{"n_kv_head": 2, "d_mlp": 512, "norm_place": "pre", "rope_fraction": 1.0, "init": "trunc", "optimizer": "soap_variant", "schedule": "cos"}
Each number is 128 + 32 x the weight over its row's rms, rounded and kept within 0 to 255. Layers, rows and columns count from 0. Numbers have three digits each. The size before them is the row's rms in percent of the matrix's.

# k: layer 6 attention key, 128x128, rms 0.111, rows 46-81, columns 0-63
# q: layer 6 attention query, 128x128, rms 0.108, rows 47-82, columns 0-63
# v: layer 6 attention value, 128x128, rms 0.116, rows 0-63, columns 0-63
# o: layer 6 attention output (transposed), 128x128, rms 0.169, rows 0-63, columns 0-63
k46 110:142190163134146118077102071138107128123142136141112160184093082121121182099093154085165117154121063119183107084131130144135145114168144136144117099107170141098103062145137157079100212084142076
q47 111:085138102107129137139157169149082102091142179137132154155180115110121135133179134140133126127157102138110083116131102116084130156121149133152146111094084121150083098188189094082103096159067070
k47 118:125158021113144169134181100137081113132099144159080120147134140131119130056136173107129151125104150075123169154155178124154104124156105146113149121071136085124107160095135116161205168119161152
q48 116:124134103136120087153099114168139162164118091156106093130142139069104150139087147110150099098169109137153156139098161156106109168114136170183110106104102104132090198133078214094166125126096120
k48 115:106077122070150111151183135113168085106107146106106135107127151118092065146068177154135136108147128116085115152168087147102179142097154092108125169139157104121144114154134074129217113090162167
q49 110:125135170113120138116082122167132161105113092157126128058169112054132165119179141087126136147116084096150166156182150138070110105184137123110136114136096223142154131058129117071115098148119120
k49 103:148122190127100119085103090161133154099075105119095131162189077067102207149151104099107085107124139122209189076149101132112195139149144117112131168118107071140101168121108129098167077148104143
q50 099:104131129142124159175127131110137129087157115172111176154065169124088155139143153121101154123143163157128167068194114095077052095090159164160121145098155157117115134122102150118114132127134147
k50 105:077127179066165062155136131135112094198117095128164131113164138123099115083076121146156110096142156122099098125125090133073163115121077115089164107121154202139116069106111162092150143142097140
q51 108:125111137162151175109075163093121108158074161124090138114175122143175080083148149139146107169152152124116114097185134144113157129100098122146100136143073170128091149108155132114128077160153131
k51 106:058144105136155191098139116161089162149116080113095191152126121123145120108128134111102094097125146149159079175185122104135112140156070142130098127127044077160117095127068107149128164134141202
q52 117:095027118078088111109114096200127122192126170174070177108149097176129150167118165147160112134080129128111136130187094153165076196129169078144146074152178136099087139172108147091149152108099130
k52 121:132095143111074138120153083142116160136131155152066163117137103143149103100135142124104129137173172112179138096134090105136131165057168094123133106129102072101120075130091116081114141098113068
q53 104:130097109118129122111110148107159174230113060198155110147120111097114123161104101121129167078104101141081185036136112180168152094137105147121089130129066187132163123095113115107185175101100172
k53 101:125164144114174130151081159131111104156056130138231149127112109135125119122103155181053141141144140180132108116145101149100147136110130153135139065170159165127116217158138111107131129160118117
q54 118:106125118099147149148185156121092155204179147167122149103104129125098133120072162163080130102181083126136141126071154085084184120167102139143157130079169108148151075113102132187131117124146154
k54 118:091150112094113129192096105122140098142081067131121096142116146117103121064159084108138101089098096136108125130141100146098028121141164146119115033125158188083081159185192144084109133140079158
q55 096:122111127120087135108180150159057152178104119134101112101159099126136102127180121107088170102105210127133127132061062168160106187148136130097141147113190168155128160103123093119157108125066148
k55 104:079176154129127146073149116152136148171197138128114135098106093171151158165089132166136170095097122155149088153155160148073120077099159071101102091110159114134142114151133117134131129058198136
q56 100:104137103136140136121158147144075159126053162175161083117113123121167081094061153113144178090125122131106126119098135150163135092094166102136099138081101124128158186105143100115098085123145170
k56 094:094123148130112082053132087116134102101076085138140063056091117063097132127109145196080117121145114120137118100111160164128132163128091100155136153184150158142183103116109163048126098116140147
q57 099:142117131115145180128101094100108097158086089142198127183106189103146055147134126188138138158140089127076110135161157132134163116154137169104119105146142152175128105139069154140105090135137134
k57 101:214101091149133157076071157125126128100096137128125137096136136137140168094124148186164127174112163105145118156094161127132163108147175177123175142116110129116143155125129154066111127144131107
q58 106:144123109171101139125081188156144130136107183119085102107130142113105120062137084153183188149110083174064122118128137159162183082159185104083132074160105110115114167038125136148130120179134119
k58 102:130065184113164142104121116194119131102126115082133069075106079106186126092158078136095095112152166138146105137139116091130111079190123148092122117100143121124157169160097181156153098103134099
q59 109:097082147173096156129168122159105089129069083144108120097139108101102117153115150078130113161143095202062138108143068152073148161093163155157134135108153104066021122147147176149118138054106070
k59 106:122149143103099147173134118063199176121143116170106097159129171195120166108058166167171124082129166152127118104150108128124104109143092117102167148188099139120141134103105126084123133133123151
q60 097:154115148115176116156125188127104142106096183193215139147123139132129106154124098079090144122145110102131125124122075096085163103097122151164160142097099118128071127145182172083118108129150160
k60 099:126097166119118114130139184167171097111054085091109161092127132128104112093083147130153155127182128178091161132151109203107163180165127119143164143150114118145079173094164159105069077173117169
q61 111:093108164116119106178117160146144153159142114106115109073177184140190071103120194201140128099156147166122158143119122085094172180123160169118160139179136145110155170130174112097093146139085130
k61 108:126122117140112211125084163157071186096156132118130186132106154112139139112126165108109124099147149155178113159124116162136120092144130092064200101134098210170147128167059197098107096140123155
q62 104:021097107140069129117133149140125158145186150120177142127120132139088073167173178077151159169113135090116129174104104152118167089089163126140092101139129164150217107182170144125182121156096114
k62 105:099113122129199138184145182169124176066128166112119131166195169150148098077161129149124079122117115119052131105113103113140119089160100128105079197128132168184074175092113186152166143124108158
q63 099:108147190098080176149157117139140192167133104114180120183124177095151114099164077099146168138101131104114136115172082130167083146141145106154103069153187165121054154153131075077099166115113095
k63 101:177090190143075134110111111064099171187148158149109144125161145137159091155106162108108142086134150170149076133133094110135161190139197087136155151183170125150117123119146135141078089131129140
v0 097:123121168144127105120136160169093145105098140101092113098161164154157123119207130090121154117125133155072158111111077133068105148107123111194169138093197144085133146144129088088130091112166216
o0 102:109147098129067102118107183132127156128170182138124095156129156124162120149162200136137138128155117181167144136127137078096101121143133164075137133140139088143156132120133097088132183073085161
v1 098:158114049130135094102088118089121157146115198108113073141120163152102190139110049136120163130145164164098178094156116139114136121136101117097072049115153124056156133122107126072139129152113124
o1 098:171107159146128108153100143094130121109117104192147128181136175104181086072140149168158140127139142103134152139110158152176154156074154100164154133125139164206056049141118204148134123150124142
v2 090:174156143126130092182145092146128062129139100137061127137156101154145160143145118119169141131209169124147117089080172126132138089134100161110080143148137184137069116132148093207176121142122189
o2 097:126088152141088164107214170138133106107133169154120160102154103212119130129115125137126143130119123187124184164111161134165150110123158146211141113100076075139183140107145123146117143154119121
v3 088:114105168086129040109175123166136117113180149143109098146169164146148151137165150111133151112129151135081154165116154155127168167085135115153094075137102128144141113116142131046105092070134165
o3 094:194153111135115138101059137110132098118122173107108124163109144158109095153062105124157169194139140126117143092100162122126149094182101118138073164135110131179157076112142158141145148183167115
v4 094:123159099144088106088138094046167134141138111166096113070135155114153164089108126048106158127123165105083161071149209112107132150166085103149157118158176067157159171168108154095120110138091121
o4 096:105188158148101145166158200184151110106122098106153158108079106104122077125087108152106128091203059182123127107105171124084123150108097134096154176078113133137106074106113124159127105117102109
v5 088:172111144102133079084126135070148115178124129113134089122143113151082099170127154114155131135126159158101149099115155140129139159124099046189081167128137056109150101128107122093130049138145038
o5 096:100113108158120130148185118181140093103085078068123110139070104092149157094152153101103133145136165120127125165165086144111126146099128180150104194159116112114083131122079103169089150087194145
v6 107:127174108112082130221146128154121077114125066156147136238158107171163096111154134128150125146063084151170161146103133099169133137090189098110119172084093188113090080118137096145105141163173144
o6 109:165133058067158089109138173074106090152159084055220083106139126100122119122155113093202060124127156094104099132130151179184113096175128157137160109134087146100125166112157126122143121104177144
v7 090:140087114106212143107073179095157098128166168109184112102190159123174108184151109117138105151152193093135065132123121145159097066107149089137108146131118119160167149131137125151113097052180114
o7 094:110103055133050147142126074174082162166116140084125124099123147148129141074120106087099166108110130094144097143106148140130109106139153119134112116108093177122077103108085094052117124123123125
v8 084:126110139087103136096152138125099135182069135189167134152121111158182096187168129119134148075117157130134109139170102163120100116165110066165164075118160145152162132134113080159156147194147163
o8 089:140153120157130097098103055108115125110189115109099119033133126128148117083108109152073146144079128190156108073150151114124112055096065179081127095109154156099205112164137127115173139137165126
v9 092:146111113133223113143131074149150118064158108173106125185080111104142134103149145175115131116221107139156151152114122133077149167072045184126134082115170117092164104110141154091135177141081098
o9 098:105087154108083131128129113102135175142098147175097089149125104079068079124124146113131117198116182153152109153124138088195149106139098088119154165155164146133095136096088135112103125086159128
v10 100:096132139144100123180087137183139117162170149141177150093108078142130153149124178123138118170135128121148154160056117124152119142121163162129090173116068102103089084116113127128133146189167105
o10 103:143086138088164133128112074081108060135115191124150112129158065151148122079105109122201116191108137124118153104112123127130131138083104173172152126203096128071103150188107128153127036130093108
v11 096:080155083085138184126132101129124105127062134099185070183113128087150080126144193114134130123170112092196122120161086080115052151105132169095137073149113117185105163092099147125153072081148091
o11 110:162117094108115089143161143123080112125060101118117134118161184125096102086118110132139126096133117176149196158179152098138119088128094126130100184142102145131101158141131173130140076133095103
v12 095:103125168125085152140125119161137174129141132098110101156174138108154159160129131158146095098099134164094175119082076150109137160144118116095105144117156136150158119139128181130141153153108084
o12 102:120129131118197095130130135119099151123136136099136188129147164105087100142057097117095182098082138101175193105100113140102160188181096197076172129155120133159152102058184126139071108150088174
v13 081:153122207172088149143156157127148100119128122144103109112103167131136212169103131154224097133107095142211133179136131149133098119173108144125143108122092174124087150103137145137219137097145110
o13 086:115112088103144168169095124111151120140093134076138163129155103154126122121093108134088137166206150144077176121103157094103193115027083149107121102158121131151116106174158171153126145129147094
v14 089:175120111097165135137167185146114103118141148165153101226132142139084153094139098139180119120153107142160182086101135114109157137133134140145096127173128096154090082126140157145095075149099141
o14 089:168100090124077188128121087121197152122087133154083102149146142109134113099090156136145111099120115039137139133113076159139134147130091096159120127153101098144119162087166123133128139156113121
v15 093:178210084111130095109124123104161096145118098101123121110095152111168147113209132098104129173141127138187144114152146166074101154147147107135130076126099148093157178088127113142170099166148071
o15 093:131141061191155148106082186131143102162148065110164150098088133113134128114169130094144110154131114175113151151113147082102124097084107027136115143141133149077144182131163104122105115141115200
v16 097:131119077132116113131179143151127106158123117139102127088125174133117052107214110095084173156121190113136084097161086095088132077160127142153122185079105117075116143156162111121181130125098170
o16 097:128133127106122188154137112180091185066166153102130137100101153158204106130127171144147138168091132106149088155113078138172099097082148112116126087148173089161234177146092079087082143138120067
v17 094:130154125152093158117083099094151132102068165157160106118155137123141140050127134117143128091174172176113179098103162094079114130098180119122074120074119126135142070116104135203083075097124174
o17 093:164123159132137118126133156162148037096096181152131131155087079170078142120159103116150115127183114154161128117123122193144171157114140094147157177170032136146103167072112099132183135080162172
v18 102:129144138125172100132172166112108092169124148137163098085098138113115165116129127071087159172066091154154128164153095126080120189185079167158188109110150118099150174133083075134180152178065136
o18 108:118106147133136157099129129170151171169145084130176148137099166112154078094122133103153148110103209133159148095118177175156106141088156104078071110139181112126166107200127138183093156087110093
v19 097:144090139125116030130131141197126135126173106129071056152053143108112142097169125079107091097102102090146086100122106140120112085139128139156161100156092099106128108128129124076104188173103179
o19 103:161137124135155159070145142106188188130192132114160181132103081119138105153116148148104138105156062081149106138131165118162127157161103127161085129121170133153190126142133135138113138173154151
v20 090:069096110013168094136157097146194158154182124112142141157119149040091152114149067121120131137119127100135139165184088136069151144116109137128209159109146092128105158142122179146094156131144082
o20 095:109150153187122134117151139116115119129138109114074121103113069157178057120089117065109118129111164082137135158157178135145111139149100157140156123119087104104146089135063089146148172117126166
v21 090:166131122095159130094085130120154135133089066073068066093138149160123158114178085114159131075096141158181131112088135127093119167145125146111152154091063172131139150104110212094091146079144134
o21 100:112108143169131131151145133125136189123137149105173127124126145074145090092145168109094090117144057128109159206193097173188153123169112109114103125177134070135092173094117128121129115155145132
v22 093:164123110132122036121118163104123129132104122096138101083151207131153050120183126124114090099084164136164203111144114170112124160116134143123131121054145122173139107131134097164129177101158062
o22 102:121085106108111097107161136157149107130110101139154130125142174106163164141176074132092161102103151147108106052176123105158137092171127119106138157105130144125133116143129103073084067176117184
v23 079:141144201108149137079108136159138122171119118071187197151172102136154081117115138176073108103114141178191103158049144155143132162114148113195125174098141122123090154181125145137191110096159119
o23 083:119124182105163081150132123141112106134108132097093161111100164129177112172176122132109141122111127163088159131216143095072154165140169112091104136174101202131113062160141147097048176103096059
v24 085:162147128174137180163154160160141143091112135143132124122124138157172138082135092142152044212110103104122132102115135088087107125102113083147127073097100119137146108085081137148076106103163143
o24 097:127141108116156071133057145135146175085123130106148129134107148169042162132155181083188191143164101170103144106086156193192120113167065116118115087165122120087138123104113118108138173143144091
v25 086:129125062126154170122174094138146132077120163123146132106120109162166110130178039136146145140164000147099108159088147132118128071145108127103142173185106155074137122100164120095140165095183132
o25 093:150155140129152141094106131185123167122169129096105160116105169205142137158101166111135121162109148134154084118142181065189126094079146099123134057129139116118133194120125128109110195160117161
v26 089:131127128158138100147182147093133183090111154088137132176086147108138119180122123150102116113126125096170142156106141170070145132149115083100152137134167137121122055120165143161071187106156183
o26 101:118145142099093076117182150130111124148148065157133134109091166179111150166132120119171147125096084137150155076157161149219102129123157090152107071175175135144155084107117081157128134135123125
v27 097:132151161142049127077155102075133152138136119122075167169147078103154122045111096170139162081092116129126058134112134114084107132135095087142143143069138149125127152093134174136159096156050144
o27 107:110157150051087176178116083160147146101207032138069156087154125087137142157170125195138085182137150092127178171176092158095126156142133137174144185177107160106118087137136118128125167136123109
v28 087:071129172078098128149205140118140121130137210124112083124088156128063189106156123113138159168120157113122095152124146057143089159141126106097102085115183104141119159128128054117089139145108179
o28 091:152086097168161114120130169119182171111108075157149137129126163115131119131161126129169144142093137104120178080148121193077123126099088165169130101113097058122147085086150093178096156124126123
v29 090:159197119150137103154111131191127146135109121145104086157182180091141117084113120114153109113068151156172186046089131161165104179150111111174093099129122140140141176137134112157132135124111128
o29 095:129141146132128108123078167129122143145108137103109134125145102168135171119123163158072098055163167098108157193101127134131140129114077153086133156100094066158133122104107125135107105136139102
v30 094:125118158122132060197176163192086137150109157135154091120115154106147144169098129115082158075128111127116101074163149137136168121147101147135185073114140103154125100122133176111148163137104142
o30 095:212111113094123133079160145180131169142096122189064062151112131146112101187077117179143081151089107141132097145147128141069141143133075168139126083120105133118151120112095139121069131156155117
v31 078:155111160122141098112114229139127153118077122095101123152145103143109131149142095127123077133134095141178099129116198110075137110156093152086119117164139100099145154176164145113151135125060063
o31 080:205084162089117155153113156150117160178160164090119123081136181098158110110140165104135176091153181139077109144071104116198136142106132102118124120103126159068207094177110144089149153110144124
v32 098:091133119153096107167116180086120110110136136123153100081139182106121112198151113071106121094116112195098092083116081145120083124086162099100176140160143123154110127127121191124016061087142121
o32 098:131193139153076123141119145106113118156112111127206174186129111099116226115075107073115128091138134158150080138156081110140141175164136121094152126070101141123081155158129164154110158115151136
v33 095:114095186189062129148193101118135177156106165096149071130083066114091129139123153126138147117166101110094115130088076142169134097160097058075118154122083162163170158145156135119115107130057155
o33 098:143141156066186186106088163159106078104137110198074148142179076102111134122130154154147094152133094076181081128128182161099108112163114150128158076097171162171133129164101079153148145119136127
v34 090:178117094085081163151120190101124148066117118128121146124128131119055172109134126139156147213159113158124178136131181155200093104122144088074101146156141123143071130112112136076112105128136100
o34 097:145169120133148144158106146088095127083132126096139088178130148137207086172126122058092138140182156168172084096099080107168129153082138121137116120057119087167089139202132161203125164115129146
v35 096:067110154119115100140155146110114180141088114131096143090134111135132123106096132101157210097173157109113158118139101105151122138143096126132103135163164046097196221118136156152143074105082134
o35 105:132173153150135175105130067189126180086121112108077107160089114177151130075111176118117138175172073166151149159138153100117069088171123210108153181105140104133091165180135132137150169120113155
v36 085:142085103099101152168169154141127097077138111140086049184101182117138118119157147109107160131131163160163130145157142101172095146104168129090154099142135099152110109133092150185144187089090082
o36 093:111178184145119099129068106102197114084074150146160117151122160068167153145107056109130118159172085095128143137101097083134096058127119136118115124073072097091165136105118088178082095189173168
v37 101:101090107077091129108150113107094173125154117105130144098181114157084128081081175142093187060169089135104150193133103159116126101194166133142113145164125121163071157152123134158132184123121076
o37 105:143122176126085155090168140188128077146052151163116141147153169138147087111176170141121133119091144104153134123127030117163063181168151194133146141110137143160178119172178113127108085144082140
v38 083:099114116141126094105149091126172136142120113127147158096143081133131102095160143132099122161100124124097094164184143133178112087103144123083118142186088026138146168114120169098150126161103091
o38 090:068197107116175163194197141127148180158177124059109140105123167152150114120126102076111139150143075129158110145076095088120089154123096152158135107125141217142130099164144139129111119132095074
v39 104:133095115176115167124130135069161137113163078093094170136103151088119190096108149182125152087144116131112139134064150129144148135184108052061101176164111111122137185148131173133102136143135113
o39 104:105117167085143130173136144139138122155143111160119136135092113133146154158113114100095131151116077118137138156133135145109177118168085091175190132111159084140102124139120109159146094173079153
v40 096:131138158132112112130151091120144081169101105137066200219138155142136099133168179084151157143081170163112114138049141137125128085105144128101166172168172091157150143107109164144107064145124215
o40 104:132168136154170105103154073137115149089143075157136096111154122121121154174097154141064096139147100130081142096174141113043094159151108120165114116104079103128130168100106090139172081133112140
v41 084:131133151154136126125069115083168165166177191169094066212173130100134147121116156114164170071120108164148152148169144125142203169115170077122104090129149138149094131154164147152117122147202135
o41 091:118147137124136128136125089166193079079099131094150135101130150180150144107170140195156086085152139120182159126106184080127107120091123156121136160125064098120111124120143093115166124146096162
v42 079:132117107136143114142136098140119083160102129126109134125127140129119170144133194149088217096121136116100126152125190157103130179153130158154126101153133135132105151094101214084155105141046152
o42 087:155136171099098115090159134153160188140096077112125132162177108072080084075080110185158153148133145184116119120171087105144150191139111089144119169167153056091117157162120155137089112179121076
v43 085:159131122108111148141112098043179103143153135139173126186133136184127161144126100103105122094119124111083136104057062090113087120044129110056050133149129144156129098104117084152102086093174169
o43 099:086153089067156152135094179105160096117129168125134144113108097167091100165107136127157120223118122118154116142145164101115074141104156113163118147110126156127085132135089157165181081117096155
v44 088:089116172106132111125115083164092107109110137105171140098124119085085130176188205155143103149150140141098123194156135143142084086087140170086090141112080101154157162113120069151033112096111114
o44 102:061112119166176184086145087137128146193099080144190122184127165127157121089119125076167175122110142103133185097141083127134131094179133163138118142111171157126163115094116127106189115129148143
v45 091:115192141140155117104138121162146078118167095146129144186120146005154164131161118086162139148124137109133160111173121100108140131098150079173162199061161141109123055095181120113194196121071148
o45 094:101105145116087088133170110073146127082185088128151109092125095143176100110105097152119133130156135108156129179072167077124165130139102106084140120134117147173151182127144035127152151125171103
v46 094:138125093067094109110135109149072099086100110213124095140092090175097093115087122134129146115130156148100114138070135137124144083116106116162094186133142141052105133107095109166119187132126107
o46 096:096109156091133156142103115132156131124192183107164138113159128131152073108115099102142134119193111172107116100135151095112137182115146116107149097092097138105145106097179139124111109123165131
v47 092:150138142149045100184185108131127089127114103088115175155134144144118123131174113116134106133095099077167120118072163118112119172136051145153122134156109171162124127106160102125153183138142094
o47 103:139183179130106164083162121123152127092066112079138039123103135101154136117135082137128110133129160123140110114125128151076112048121147100172096144113123129120147149095156159151065095097207101
v48 090:139176172093135121135088127164160091122125172101046138142109098142171098099144116118114077116120184118104110079068156114121163137150136091061144152157067096089117068052116135136081093140126131
o48 100:106177131121125102118111154126070094077166134086120131188094150118145141117147161096152101133154041081139137190100121127114147114085072110137096208175138150105161163053174173123139180120154074
v49 090:142084066136173116135114131130121155137125118170162155160095128092103170090083076139107112076114180150120148171080144142126102066114173116172139094047132181114083071116064150100089121190125158
o49 099:114104160080132121062130124063130107114155112195129115108139120170114124111174169110127116182145153139132082088147154173111140205131131062124124159137165095063113117152146113084185155131134128
v50 096:094161124137132150120095142137121030159141168113142150098052186138147128147141124068134163168150126113123124131130084159157108135132113102136057141188162131087131184125143147102147144058106193
o50 105:141133118159110126141104113122154187125157043113092100144038139157120130117120111196183143101118071124113126126087189095074118130130126073159093091116121110154090131085102135148101123086092139
v51 079:152077100132094171144149086120197132188123135093139157147156083099180091077084153149140086120094092123120105140154123140207121139104146134145154136139087100152108121100102133168141084127154166
o51 088:142140091108174174168077132127140164125136168160091085068088121091093154090133096144126116102155120078138170045139085166130097141174132105155183157117125136110138099095080181099151095133121140
v52 091:113118132140145057132175103151092106148115140175124148118055103112148089108111153168135087135050115105134102086111137102135130112142121080133100126101113109198116148156094151128133142122173127
o52 102:115128143118141161100118144127092145211107047114154096110167151084107129151117076109099150136135140096091110139138119141175202077172122235123097127055095138125166145046093148148081161107129086
v53 100:128167140122178146066129171130080151136087125153108143170102125151099099141106184128140112111095083145162125085156112069118136174161093095176105140123126134164204147152156113120094065134123155
o53 113:123089097136099154118091100102134141156102110157106089057112163111086167154137176138103154135152170116108154175126104135189157126109144168084063177081128128099100186182144100108125165131106111
v54 097:159217153135156149144168109101069118180094105129091161139155129102136066136134181086149118155119095103114124089120059172128115116152130120122156158113123089176132176141125128165115144099185118
o54 103:127172118153124113128168162160080130123114135124121084155111077145135224149068093098151155109108089113086139160093154117164159095157141207120131115138139110123188155124156109101188136134105121
v55 097:115130110182107199115126169132109170179090131156131059090140179176110097165102111148118080097131086158136092163141112118185139144056171084051109167137115165115176122080125118099086100105173102
o55 098:158141118129138129140092144110101112057124177076122166106092103150153170159110142126155117083106077126117094106138122148135117121145199120094122054084157116156069125165127154113192147152165118
v56 090:184051119101119086093168145085116162179142169173190121150101141169132118129093103096101199149113139148102140137077139108156105148091134162110078170174149165081130151146112111147159115082167116
o56 103:143080103133159105124112103148142083078132110090131145093110195146146124171116083201124121126129132164121133073169170142128158127136153089100118106086158175118108079185099144128094122121121105
v57 097:100124150100079180170083107107130127156177115153145118130129136044105102134093158109084102093132162148096091131126079146174140085184133106156113121157130146176159128152116125188072083099099140
o57 098:098140127117202130119158079146125088171058186173133112110121123130128139144094136156103144086131109102180128166149103150087047149146079146166077131099110083190093132169095111135153184150146148
v58 088:021122122143108117108103139079090164128147146136098126167168147139132113138098155146126127067153168125069111102124111146170117133058129123066133175115142124124155215105112088165141071145135151
o58 090:143174126180074128097098172146106140141158170126128168153160141092161158102125138165102107192129132091109136139139138147113106128140142145206103116081156109127040128161128107082167126146059099
v59 079:124095154114167098172121132055121109171100097093074127073123120133140159087149084164098187107124133081166154121143219144104092129098128131161117135157120131143167100107111097101120171112097114
o59 090:134140135188161136162139126169169138106139138151127177145083141131127117134172099127058138125047110126143089105118132137158164092122136128138125167130185112101123181094096168152097177167133145
v60 094:094143115183176184139153098143154110149133188115139105170096141131108104157136100100076069118110129159064107099189102218122094140138142120138122092141159129164113113107195090167127102121178106
o60 093:068117059159094081072087100172110113130134100197112157098111137102139172171107150083151141098058143132130155140120156096134071157145082079181100090124115130173105127179113175149136152086121157
v61 087:164122108034125083125112115126109099151104183172147109149096148113127147106129070108166127081131115132091203112182041123112091146167139156129130124195162093100106127147085154136135138112160076
o61 098:154144083168131063119110059128171078139103118083112084161125119143165118092101130151082124135112171081149153116100146133147118176123131140121145179021161061139112158101095138154085093110160103
v62 090:148102149084119097134213116148135126094171074137134099178161192113067148165103154125118093143196038123123140143128121098134104104105157109140076106160092192135102139077133098163115083195100069
o62 099:197119078184082166084087090090091080084096131118198146126152099166096154128143126105142119132107140095145082135172135081154071133152132120151116156094105084129112143163184131112120187114168129
v63 085:182109067160138100102093136105150093210179142182116152114154124170132166123115094076154116113171143128087192137115089144174133146127169122151156176171176137143118097107160104108081117142119116
o63 090:113128128136091112159155059160140182149144177085115185118111119142108156085128148138130140116106110115127142117074154117163106162080118128073167151116112117124119211150108158124158122167087128
q64 063:069099112112097059101162076072158120136112117182045141125137143126144116132113086187132124120092196105089111149143150098166187190109183133101109122091113120126140109178100093169075169117130113
k64 143:087146165127101102165146181107095134152123169203107142118109146078168120161144114172097103130100118106178148128111151085152128152101110158117088159109169131116123151149083106150093190100118156
q65 102:090134117176143084120146128105140178093131092116036090083087173071105133119219121130097112094163156141098137125146176139143132161085126081078152107107102062172102125152111140121119132190095155
k65 099:123082177072093089120170101118123147113111164098151145225134124144094146136151163064155157089123176117150139107182074118137160121154145087109107168082147142082146140125155183014078130127143140
q66 085:149083130166092136107124112174155063128135141052164190169127089140160078093115130108080116125115140132101132122157100067112177225163145172128189143113110190132061126141189129151087112118107116
k66 097:117158128130088154158151093116162153083101103100140167150101150142158095099160101111145106108139063125152073139109130143131116116139111131139130113141114134158106120102117071125076102171181039
q67 096:143164206153147135163118128115095139061082130095111120129081080125156127055125099102093184126114134118193096153136186115155199175114086136138124142143133100127185138189027081125113148135144105
k67 100:096173130073118154128153134144158187143160116172155096090116133144143118208080123176082120093129143094153137160163114140118090098128207180192143083125176121162145106114141126140158098124101110
q68 084:109170191155133096204127143094106121214148116149060138154109167082138121147173092115115100135145130152162141119115153107150154163128162094075107180194133082132125095078124067164063157129125143
k68 091:130173139112199091166126137110142107153103175169092120160099116116209129148124108142107093135146113067213124107143101155169124165126179092083089118095193123185084171148086129091080109089118143
q69 101:132115146091104106188165100118125115170087157098118135132156154153169144124058179148089148135111115137106147076107069058119145133136162141103114178147154110096142104128142097144102125169189118
k69 104:161125107153135063103148108078148176118108210109160172098109122098117118198155121115112134163075165126124132086226159130120106193131133129118127141164116077167173083130134126139120169070114087
q70 089:140113167096080114165170135145110106135090127169108113155067158048104113141112095145140125175111188106150134097101077105125103153113127166150128218141184150106113093120115159108095160133132089
k70 096:157185111128183117165139105147158112112148105125027174124130126165146069120133138103141072130083149105124145131155110180151139138136059181165122049125118128074151175169102157150120117149109127
q71 089:072107145151133103097138067101143076114099136126117129155115110150160099122124134117118130173118154078073162135157134113128079131117067158097187166162122131111129087156117115166089115066198190
k71 090:113188126099128088093103128126131185104155143208197089089089149098129176086099151166141111126093140125142113108118182140143094164181099139123133143169110118144138093125112114149120158102076116
q72 106:189096110163121182084214150172209125169149141150131145082162136136056136123098133164101080145136123118042119142129134104199121144133135121142158164148120110149148114094092079130097077123116116
k72 098:169135113166126110126181148088138082184106157082133149083136168119124151144130180130110083111145090094224132098120145102151174103103089081083168136122105167155156140145118110107121131090173145
q73 097:203148174105108117140065139160132091111139153110082218127174106139119119138161114091122168099124179101127155158145182157135109128124129137109142162156144152193109079107118116155109129092146146
k73 099:164183124081137134152115122152159131141103111124123188204196144100160118168120175088093146153170139124118205179127164149076079123113110142101084138099203151117112127088093085217094099164129122
q74 101:161174064177082122142152100150149127162111131124135083105119101147117112162148131134118153165131163138123110107139082140085069142100173217115124139108100180152151117162108163113206150178151073
k74 100:143164057098104132136126090122175135226106158135142121128114141067148141117113110129076057163123069085162107147179131065135072134133126111123151105156100135077140108140128194177146116178089116
q75 090:118083098107138092143075120135131105142103126143117114048106113099130065095201134109140126079092073210147140137188094181115128169151127135198126097153142124076118178126149109130175163119150158
k75 102:103114144151215105112105174128139099135128117180111138159164079109125124130106105164098083091106118071182140160099160083112123122160100158136184055141145107121102098134102127060094127114169125
q76 083:108144123191139171113120183008141177094163107140135115157142096090146138142114143066123177131137096042108132157059101119119180145091159156118113145173110132131153111099127121174123108122124105
k76 101:074202144128117139197191110084152150100120145132132152121092132117177134166055180163081111132129128110104128126079126097139099113108177140095113079108202154167115120149146128107104151117106155
q77 106:138097111149113107202094207123087133171132125124114120113139120123150150196123108160131121183103099119133136175061158110137141150200082134106103105118133105123115111169110155139157173082099124
k77 095:122109102120151126156186153132113131136102120136113089176166082092058134167219154146097077143110134118180144118120186119152126106138092130171074125081185114167153057124141136119119113100090070
q78 106:164100039062088113114144128146166146077123141127127120064172116099157145076141167130140117137111135139141064138042205142113097143124139113179110143179105131132145118144155083132204135115121159
k78 095:130039110174090062149091168136147124141102148137134117120114099161157162133197092147164170128093170168155147153142078152136124088077058120154130131085158120127148108089099189132192144104157113
q79 110:076101180145124167149107132069139124075174148102070067097112122118125117086070099123133135129110149140143141142179092122089146167104136139099149103173134136104188045086153127106147081110136135
k79 105:128091120146176110141149082111139130121156134116160076074142129157134104120152099141167111154146168157106151113149125096097116096087167164098188194132149088124057127143121096111156070189146185
q80 105:123128141081170146116103110104145116105145182075104094064132121121109118061160151124113049078091115115139101165078152084073147143177139099132123083148123135118167129134135142093151158132128095
k80 120:121153136176135105159127153134113098152122177200130085107087138124178130164130127152130118117069172155150162116108050123192085113132183153152150196086163123101109152116127145136118157114130137
q81 090:139092093130121165159073117106139130157140142147097128143142167124120116149155107111164152087108150101184169145056068095148096119157041108107115125128165176137130151124174101148148155126166143
k81 087:160124165109104150133150104169134136060116042123113099142158096175152117081190126160112100117170129141114085112029150157118115124135153125124128134138096112127110091098129154155145108148101108
q82 105:094174081041113148125121085112143139123172152130079084125136113179118164127154145166164102135119106134138143111111134120146158091098050129147092133123128126104151121125102181164152075125195081